Weights of a small GPT-style language model, trained from scratch on English Wikipedia: RMSNorm before each block, biases on query, key and value.
Each number is 200 + 20 x the weight over its row's rms, rounded and kept within 0 to 999. Layers, rows and columns count from 0. The size before them is the row's rms in percent of the matrix's.

# up: layer 3 MLP up, 1280x320, rms 0.231, rows 1102-1121, columns 240-319
# down: layer 3 MLP down (transposed), 1280x320, rms 0.117, rows 1102-1121, columns 240-319
up1102,104,193,210,204,212,191,207,201,187,221,200,209,184,164,207,202,180,173,194,245,208,170,216,197,161,213,204,203,207,213,209,146,184,202,237,224,204,211,200,196,223,186,189,187,174,156,225,243,218,221,208,203,192,209,193,174,207,199,187,215,201,224,193,155,206,199,183,210,231,216,204,194,271,184,189,207,193,190,159,214,190
down1102,092,190,243,204,186,212,192,166,210,183,189,177,174,180,181,234,183,220,209,219,169,195,202,218,198,207,214,217,172,182,226,213,202,220,195,206,205,186,208,188,185,185,156,180,196,144,216,263,207,176,196,193,191,202,196,192,223,191,178,202,194,214,223,179,226,205,204,216,236,179,243,211,151,157,213,176,211,215,183,171,197
up1103,106,204,192,207,224,187,200,166,237,185,185,221,194,188,210,176,179,201,198,194,206,195,215,208,210,180,199,240,169,200,205,191,205,205,183,182,195,181,182,211,202,177,193,218,179,179,177,215,218,160,170,202,196,217,209,215,185,195,199,188,238,199,245,180,219,178,211,207,199,229,215,216,200,217,204,208,210,198,187,201,208
down1103,104,198,196,194,198,177,212,200,203,220,180,179,196,210,195,210,198,184,230,170,209,202,205,197,157,223,217,197,181,210,200,224,221,203,196,166,231,143,183,205,211,178,204,242,201,175,193,200,183,181,192,239,242,192,203,197,182,184,225,187,183,187,224,216,151,190,211,190,191,201,213,214,221,185,209,221,180,203,205,184,218
up1104,091,230,214,236,217,189,178,220,222,240,189,189,213,216,180,220,214,166,246,179,198,211,201,196,165,195,176,207,200,233,227,221,202,165,201,208,202,186,225,181,215,177,192,183,184,199,201,181,216,201,191,210,169,198,200,196,217,179,193,200,186,205,173,196,163,234,203,208,232,181,230,214,188,175,186,183,186,206,218,176,250
down1104,091,213,236,220,195,207,187,205,230,182,163,180,192,211,176,167,192,215,187,226,205,198,171,198,167,206,188,215,163,238,178,192,169,211,216,224,174,204,232,179,202,216,238,218,199,203,184,186,177,174,206,175,195,225,216,228,196,188,207,192,197,181,210,158,203,213,208,168,213,185,223,240,208,189,197,196,211,148,187,200,233
up1105,091,189,206,226,213,221,224,174,199,191,200,180,195,227,242,212,212,216,212,202,222,205,217,220,193,195,192,218,184,192,166,198,194,187,180,232,174,209,193,162,196,225,199,207,189,168,192,192,211,243,192,196,203,194,213,207,226,173,221,234,208,196,208,199,159,221,159,191,231,187,212,194,167,198,186,220,210,197,183,191,196
down1105,090,172,169,180,224,210,224,174,188,214,226,176,178,203,221,232,198,210,171,212,194,246,209,209,213,200,171,202,200,210,211,205,194,182,243,164,201,175,217,192,197,226,209,231,206,223,185,189,226,209,155,199,215,184,190,190,171,186,177,203,181,215,200,213,173,169,225,186,224,193,193,197,189,174,239,213,195,232,202,223,190
up1106,100,219,212,160,237,220,218,228,189,189,238,238,189,235,235,212,192,163,213,193,215,196,205,204,204,215,204,180,194,160,239,196,197,190,201,211,187,170,239,258,218,221,193,199,223,183,175,198,203,199,187,221,228,194,187,206,171,220,190,184,227,175,210,206,192,189,192,212,259,176,189,195,196,193,200,196,169,197,186,188,209
down1106,104,222,214,219,211,193,220,217,181,188,228,191,207,242,193,188,229,234,256,214,207,190,169,231,175,207,213,218,222,188,180,213,178,204,181,207,192,191,194,214,196,196,215,187,225,196,182,227,199,220,208,231,206,180,177,191,188,211,188,175,180,221,183,223,184,204,195,200,192,211,201,179,194,216,164,225,189,235,203,195,178
up1107,105,184,186,191,179,216,193,213,182,198,168,179,233,222,191,227,187,175,198,209,201,214,182,208,164,183,193,160,221,212,211,199,224,186,182,189,182,149,207,207,226,187,220,206,236,125,198,263,187,205,229,233,211,211,181,184,247,208,189,207,225,198,199,232,205,210,175,179,203,220,207,203,185,195,226,244,205,205,190,219,174
down1107,105,210,184,195,219,183,218,191,191,167,196,178,210,222,204,172,222,208,199,191,191,199,155,194,208,230,204,220,189,143,197,187,206,230,204,217,187,213,214,191,192,213,168,188,180,176,213,213,194,190,203,221,205,179,194,222,218,209,243,203,158,196,169,182,217,223,195,202,215,195,223,189,218,190,190,218,218,186,228,235,190
up1108,097,219,217,240,193,174,202,207,183,231,203,186,208,196,202,192,197,188,213,193,195,193,177,214,189,220,211,180,203,194,194,197,210,229,195,193,191,200,208,173,204,221,205,149,204,157,189,206,206,186,198,166,187,191,183,190,215,205,166,159,200,203,198,226,178,194,195,231,216,166,182,209,232,209,221,187,214,213,177,211,214
down1108,094,164,202,226,197,204,227,186,198,232,204,193,173,214,210,168,180,219,208,213,208,206,175,195,187,189,227,196,205,234,177,209,192,232,236,200,205,224,236,201,181,233,218,169,215,177,222,177,242,227,165,181,198,204,195,198,187,197,172,206,219,210,228,179,182,150,154,212,211,166,167,213,174,217,187,190,190,181,179,180,231
up1109,099,208,187,203,199,219,204,200,211,186,180,247,171,223,229,210,204,221,203,216,188,151,207,201,239,219,183,200,185,202,223,195,208,186,192,226,187,189,227,229,179,200,169,178,176,203,201,156,172,194,205,195,198,204,173,219,190,187,200,207,219,217,274,207,212,199,176,177,225,198,226,168,197,204,181,209,187,224,199,188,200
down1109,096,235,225,193,199,200,204,209,193,208,211,240,196,195,194,195,203,174,227,210,174,213,204,171,197,203,214,216,223,251,197,216,195,167,194,183,192,203,198,180,234,190,230,217,184,191,195,197,191,208,207,204,217,226,196,196,197,194,233,164,195,164,132,214,197,168,209,235,152,179,224,185,193,202,189,215,173,219,189,199,220
up1110,097,201,207,189,198,199,184,159,202,176,183,205,194,205,171,188,229,186,199,196,205,177,211,217,201,183,178,182,173,165,228,193,196,203,158,162,199,185,196,205,197,216,179,194,216,161,196,221,180,226,162,186,215,223,170,185,198,152,199,218,194,188,163,198,234,210,192,224,203,209,163,197,189,223,189,171,189,201,207,208,193
down1110,100,217,194,188,181,239,163,196,175,219,219,186,233,202,188,151,210,169,194,211,221,195,216,194,199,170,233,196,172,191,222,212,218,198,194,210,204,223,192,169,233,221,209,192,199,161,223,189,196,217,219,162,212,192,185,207,192,175,191,197,190,192,229,187,193,227,183,205,196,233,202,230,150,193,184,156,190,185,187,186,190
up1111,108,227,172,208,236,181,203,231,198,197,233,157,218,208,193,202,215,223,227,206,216,205,184,210,212,154,192,203,227,212,192,193,197,159,203,213,134,203,149,176,162,229,185,194,201,192,209,196,204,189,191,218,195,213,237,212,170,202,202,194,221,192,179,190,217,188,173,221,198,184,199,181,195,225,225,177,175,221,198,191,199
down1111,106,203,178,195,199,183,189,206,208,208,210,201,196,192,174,208,244,165,206,248,200,159,213,196,214,187,185,214,223,212,169,215,213,225,191,176,179,211,187,191,221,203,223,188,172,169,194,190,160,228,181,213,193,163,200,206,175,168,203,199,154,181,212,193,185,217,161,174,167,200,192,241,191,169,206,193,177,201,200,225,207
up1112,104,194,180,146,189,192,217,179,218,172,186,215,215,227,214,189,215,190,194,190,210,231,203,209,227,223,212,212,198,232,170,200,173,227,149,219,201,232,208,206,221,173,230,188,178,223,208,234,204,176,204,203,262,212,215,214,186,195,167,189,209,192,202,192,181,197,175,189,189,201,183,195,210,208,210,209,195,180,187,205,217
down1112,107,200,196,190,200,212,180,214,220,192,203,184,170,204,216,194,222,205,212,214,200,196,191,211,155,191,218,155,216,213,189,192,190,189,205,237,195,171,194,187,192,197,174,219,177,202,224,171,209,194,201,171,198,179,181,203,178,195,193,198,186,185,211,201,186,215,232,232,210,204,212,160,202,196,217,174,215,221,195,216,221
up1113,094,222,204,247,207,183,195,206,217,165,214,201,198,225,186,207,226,172,181,167,197,181,200,211,205,210,184,206,215,207,228,187,183,226,201,187,213,213,203,220,169,206,187,175,183,202,194,235,222,185,178,219,209,183,211,204,214,206,194,198,188,220,205,258,205,184,197,208,207,212,217,218,199,198,201,212,180,172,212,225,204
down1113,097,220,210,211,162,175,176,226,207,213,243,210,189,204,211,209,212,190,192,192,208,212,152,198,194,204,244,180,206,177,175,234,158,180,172,173,202,217,223,210,225,200,174,170,170,196,213,218,208,202,179,185,210,203,161,228,190,212,224,213,199,198,176,217,188,172,206,210,208,211,226,215,179,155,198,167,212,192,215,234,218
up1114,091,192,214,189,212,244,192,203,198,146,171,230,200,193,161,195,202,199,206,224,187,210,194,203,185,201,218,179,174,190,174,229,212,205,159,183,203,177,191,234,190,203,178,197,215,219,190,173,186,252,205,176,209,162,185,177,224,184,160,201,196,205,202,224,182,195,208,149,251,214,172,204,210,181,198,192,204,168,212,181,175
down1114,091,251,225,193,205,233,189,219,229,158,202,208,200,240,178,198,215,191,188,270,224,213,217,169,197,190,238,206,180,207,183,206,168,191,202,211,204,194,212,193,184,250,191,196,193,214,166,193,187,222,194,183,182,222,200,223,194,196,178,203,214,218,194,169,163,195,197,191,173,258,210,174,188,192,208,198,173,207,190,198,152
up1115,077,215,222,231,191,204,213,191,215,208,205,228,215,214,229,198,206,171,173,206,189,196,221,206,192,186,201,199,172,192,150,234,188,184,218,195,221,207,182,189,227,209,177,197,193,214,235,216,168,223,210,212,206,177,193,218,208,200,176,153,206,214,211,209,245,201,191,208,186,193,212,204,186,202,258,181,175,208,195,236,224
down1115,081,188,220,191,184,229,199,234,222,222,228,211,185,221,201,232,246,173,223,183,176,222,238,181,208,235,201,211,192,215,231,218,185,156,213,190,199,209,180,212,215,226,217,192,192,223,212,178,207,193,222,204,195,220,205,168,207,207,190,207,159,214,172,201,172,195,189,187,218,210,202,205,192,189,243,206,204,206,231,214,188
up1116,101,196,196,241,196,223,206,209,238,198,174,188,208,196,179,179,211,156,198,195,209,194,202,197,220,239,193,233,228,209,232,183,217,188,180,179,197,201,185,244,240,217,206,165,192,170,165,202,193,210,175,160,198,204,204,198,209,174,212,209,202,228,194,189,201,161,191,166,189,194,235,260,180,191,148,190,205,222,188,200,176
down1116,103,201,160,210,245,191,196,188,205,184,196,213,199,202,202,197,212,205,214,179,170,194,186,228,235,214,218,186,192,193,204,215,187,188,210,201,178,200,188,183,213,197,250,189,191,201,225,165,220,213,175,169,194,202,188,242,205,203,213,172,176,184,189,183,203,212,245,202,185,166,213,205,197,175,205,208,189,190,201,189,172
up1117,102,192,175,204,237,212,193,190,188,239,206,213,203,191,201,193,201,199,225,208,185,228,216,214,216,167,208,179,242,178,208,224,227,196,215,185,219,171,191,186,222,221,214,217,211,194,225,217,207,163,189,214,195,184,248,190,163,184,192,190,214,234,210,241,187,185,208,213,170,216,207,218,202,219,208,221,191,227,193,184,214
down1117,094,181,215,209,178,178,171,226,172,207,186,213,219,225,185,220,180,204,182,176,224,196,179,215,206,198,190,164,177,192,167,225,184,197,183,211,179,210,208,192,187,190,182,208,193,214,204,180,225,197,212,205,214,178,171,224,166,165,157,192,200,214,194,221,214,218,185,223,178,196,203,192,205,183,215,187,186,195,235,157,182
up1118,097,215,218,208,241,218,230,239,205,208,197,184,222,205,186,233,234,172,208,203,166,185,231,179,211,174,186,204,194,223,181,169,257,204,223,214,208,184,203,205,196,236,225,191,183,202,211,199,198,212,193,199,198,192,163,184,234,181,177,167,178,188,202,210,195,195,212,189,208,216,213,208,215,212,168,170,239,211,171,194,174
down1118,092,205,208,205,167,172,179,233,225,244,203,200,209,189,208,207,179,199,207,210,212,162,174,179,212,233,191,190,216,205,209,200,221,231,203,215,216,204,163,207,191,194,190,192,184,218,217,198,248,214,182,211,214,174,194,174,218,189,201,215,186,171,208,178,222,205,182,205,158,204,181,204,226,194,182,226,211,215,201,158,210
up1119,092,176,218,198,180,193,191,192,180,196,172,195,191,206,242,189,215,184,197,217,208,230,169,191,193,155,207,229,224,197,212,179,192,211,162,188,226,190,201,205,200,213,192,194,210,207,181,226,207,242,207,164,202,182,210,205,211,185,222,180,224,206,211,208,198,222,198,188,203,235,223,185,153,210,152,187,180,224,184,192,217
down1119,093,181,183,203,171,149,216,183,205,193,186,200,174,216,212,217,218,160,197,204,181,235,203,196,160,169,190,204,221,207,211,186,198,213,168,175,193,208,170,240,198,198,181,201,204,199,178,182,194,180,218,177,187,207,194,211,223,183,210,199,200,234,180,186,248,174,172,205,216,184,208,195,196,211,200,209,200,220,185,174,176
up1120,087,173,181,238,201,210,209,186,168,170,184,192,220,183,194,186,190,201,194,188,184,202,255,181,173,211,182,192,216,192,197,221,197,224,217,223,211,158,197,189,195,215,203,197,206,181,179,209,185,197,200,191,198,213,178,206,196,174,207,170,172,249,186,223,205,207,187,214,184,177,149,198,171,232,192,240,170,189,225,204,221
down1120,093,226,222,185,176,222,199,208,208,186,189,215,198,192,202,207,188,180,219,240,185,197,222,225,211,181,187,213,211,150,148,198,204,207,211,201,238,200,210,236,214,205,192,176,229,185,212,186,197,236,214,213,177,201,191,176,204,207,178,212,216,180,193,166,197,189,216,166,200,190,222,212,194,199,189,202,193,199,148,177,180
up1121,112,232,185,175,221,189,200,190,204,189,179,211,201,213,213,188,202,174,188,190,209,196,174,203,184,168,205,211,223,199,206,219,199,202,212,200,185,165,217,198,210,190,216,230,218,259,208,216,221,202,153,182,191,211,219,192,186,219,177,203,230,171,209,188,190,191,207,196,211,238,182,206,164,179,219,156,209,202,162,212,237
down1121,109,209,174,174,195,194,168,232,205,174,189,183,176,200,167,175,183,199,217,242,179,189,209,212,254,183,182,182,185,213,205,217,215,201,228,223,183,181,210,179,200,221,216,236,172,197,228,208,196,174,163,191,209,191,179,191,190,178,226,236,224,188,181,198,197,211,235,220,193,210,194,191,188,211,188,168,188,173,189,193,228